Weights of a small transformer language model: width 128, 4 heads of 32 (2 for keys and values).
Each number is 500 + 25 x the weight over its row's rms, rounded and kept within 0 to 999. Layers, rows and columns count from 0. Numbers have three digits each. The size before them is the row's rms in percent of the matrix's.

# layer 3 MLP down (transposed), 320x128, rms 0.109, rows 302-309, columns 0-127
095:521488535529474490514470454480509474506513525515523488507487511496505492532554510517506487470528507489496473516525470527483506455456488473460546445518532488482515519483496465480499492505497495517473546475497479466505514516501517513482498512497457499493528534537542484466515483563474479501458560446467517477543506474506454507505450483520509514469512499516473487478492501483510526534503
100:484477426464506546540535497499502480503510501479563505509523515496500539511467489447493466498526484477529504514512508551556497502483507502538496470517491549434521525493482502526480488439491503513540483472512461512487480511502520486531519490484496486526479507463472478503496480489500523532562523488513483483495506507513467505474480478510529509487521496484518510532471510485495453522467
102:496528547488491487478503508471504509444482519499509496553517515494515509522519473469535502539518511491491489508533514486443496537499520535409468498464491490492510467470511510489507503494477503554498524492489510489487495477496531532509538515493491521537506531505524472477421482521524462478543497461513469473505480490507517508476496466501498524531479504511558496506464487472536504487491
103:507541517472467505501509487530459511558457488509508520454495456501528498503489500487496510527492477477499476519534480503478495498486483504538506478481525565525453516430497515469453473477528505515547517537490498510469463449473525506471512512503510478479504452489506490503444512505492507472505496490568495485496442502492484543508488484494520509473464497509498462514527492501504512495512
097:528506527535508513516472508498524511497435531496482490558506460486493520516490447520538480539483466527528469472500512488479482494534498493456498485510546522520487487468497517502496460466519524493461475535463501494494522506477511537492486508496492463519508537517500454494474499518542511492502478456473492522499463485460498441477463487492541493471493498518526506511493508442519520546522
096:492503501491484489527490482481504522461488458517491528470468475560509471522493495519474483470508482547488507507490522475452476529512511507518486516466525528440456484456478484487469501528529443512505561479498527493489500505511496499513512483484487473531497529503462524476504525477472502529535524481469507529529452544521513498486502541471513511510452480541523507468530476517491533529506
105:486524522500523520494429516475508515493497528528530502517472512524498445453481483505544529509521503489524499529521446486519484457502511504498539508515489478493529513481473577500496530458504484515563486509519528512510505478491508494529488431488539499514510503499524449469486489484491489483508489485497502487513479496477491517493476486481520523439454493524493517526532520474508481554517
098:505523529504493516460512502477509533512480515469489486528539517505517512458489459493541546524500525440518479503542503564523470489496486516497488476481500513515510513497457522532500530532515495524469522500495502516521494504514535489559510444511540468524498552527515472545497488495477498506518490491507536534465504510523514506501499467512486475521494442536483536454537493520505465496529
# layer 3 MLP gate, 320x128, rms 0.12, rows 303-309, columns 0-127
099:524535521503537466508491481495538490500512499494520513478457481526467442517547532510529472497489495507503506479451504479519459496497499523511471524533496453504496504538522532480468489502531451524476531540532441501506504511473528528510509512497559529519479495473500517480510495495535513510481489505504510511490527501507535524494463441519474505527500523492504507517480543463521553487444
107:503545495469520448506498501528520452465522497490505496476496511484515545506445518447499485508513483549473496547494495489541513490493533463530494496468509513476515513509513463490461509482470503467517521480514527488498517520541501483488475509527491483496502469520459531495545472457506496481539451515489552468473555532515508506515543484490482470509514544471495461509477479514533507500500
108:475523491497494466496459511482469512496532466539480498559450472507496527536516467494517541474519500488518481522488522557485476460511453508495477483466491493516497501498532468502543521484493517486471487500481469509562531528498465485545526468486529480524516523504495509533545546485494500482503503523524453507494526489506477513480491509552493502479543504463537498499528509515464479533484
093:536519482517526496513488552554499457505479506477477476480505497532485518487507489508511502505425511487542492477533526502456496529507529531478498485488523493488520479450506508488524486525499530517426453516504492493539500494514503486445489523521489494465524491495489501447486475480497478501472464486449489512504469507538503473531534462467532498494461531492486506509520511457541498502493
096:495449476569511478509487522478516466513504519490516471509536542479516539537496499505525517541503496487540495506478496479539533473488454507448511506521512489516508505562485492535519538456479515467525490542497503476480467477519513497524521468495487558488475495489511472507523488522523530470466514527528524479471534486487509477510507476552511506446456486503489512527492529497508517487489
105:489477530476494533464506479469489524505496483510540528507471452493511530493552513516516486476524552486550513495491499488521505494443496516480505443448474477482461488470489489475494528518442476441509469519488481537507500482535513477519490563535527506486514507509529514502530484547461523505500525487496493498475495521490516481469497513472505501495526489547499515498512462528495528528527
100:503530515500521503444483522531543550517533506496476492517506478494466549496506496529511499471523540538478488514530493513504450516505513526506483496496529504457501538498488512502512521477505488518456474450508481564523515468483491500555489536493547466455511489499546512544499453496490539473474497498524472486527516491514480479513501448506498483528506498505496535478549469518498502476510
# layer 3 MLP up, 320x128, rms 0.119, rows 303-309, columns 0-127
101:547524522462510506516527523534486465453478526533514510516519554495527509515510555525526500551490531509550488475483485506505487495499515488490497473508585499472521532488491474474510527478506517494530518494515476510492519513468501522488499523527509487551507482473520495498496530487468507537530500534461475518513517514510533513472513480562518525545524502513479511499509540542521472501467
097:512546474474505474487541515506482476494529473514484493503537520490510481510448482498464514497516488558466473522519477500496527481531475468454475527533513479510448501509513455470478492495532528488466503476533536485539503505483503514504502528531547486487499542470540482480465473525453459471494486541517511512483493477506508539508508497542493473488530487519503507480508535516535547490536
103:505558489582478494507526478498505502489507497476452505510494506511512503496502509457519527490477493442502480504475530530478524498545523529523502463512487500521497481537450485496566495487482488529531494522507492503518516493512484477502495557510455571509512484524535517504495498458494513491516511505483481486521510501486519455467536481559537505485505529514503499474476473508509555488513
090:523496466521519541532457530541494493485494472513475470514505526532484476539444487481530562553465522537510476488502467519488489488537511495504500509487514481527527496507537530500505490486511525483485496505510495491552469479513495483515527479485512531523474480503482480533492488515513514493444449539495474495481519509481528477492512479491491480470540444543470492502514505455439490489522
100:510497436485526459468509525492474515505471466489561531517491537520465541476495499502503511496497484505480505527540500530456470503480499501494504492527538460461494536504499519486531496502523515535471431507507543510517474501511474515508518534462470526514524519548476465508485502518496475487458519529506483497517520475483464542493499477537509494523467493475456462519477469507508512471474
109:514547492475492530482508416492465492467470523524503492514476478518538493509505543520457487517481555498492484454468513567480523493494466497491439522482504520491516534493518509493515514488531505543492520480503477521525459511503461528509467486528508491454513497483479514538501513506541463502517508529473506504500472543515498460510478497498448484511522472499528503505518521548505502488511
103:474490559490504521513461512495467488498501504481508510488502478487523402525468503463468520519495502457500518522478489522512518491528521500514448469512510476539511501468555535516544451454492507512514502489490440515492476501482487513492525533509469484545481536519469535495502530524516480540516485507497483503467531471513466494490508489502521508477495527516493457492474479513517520465520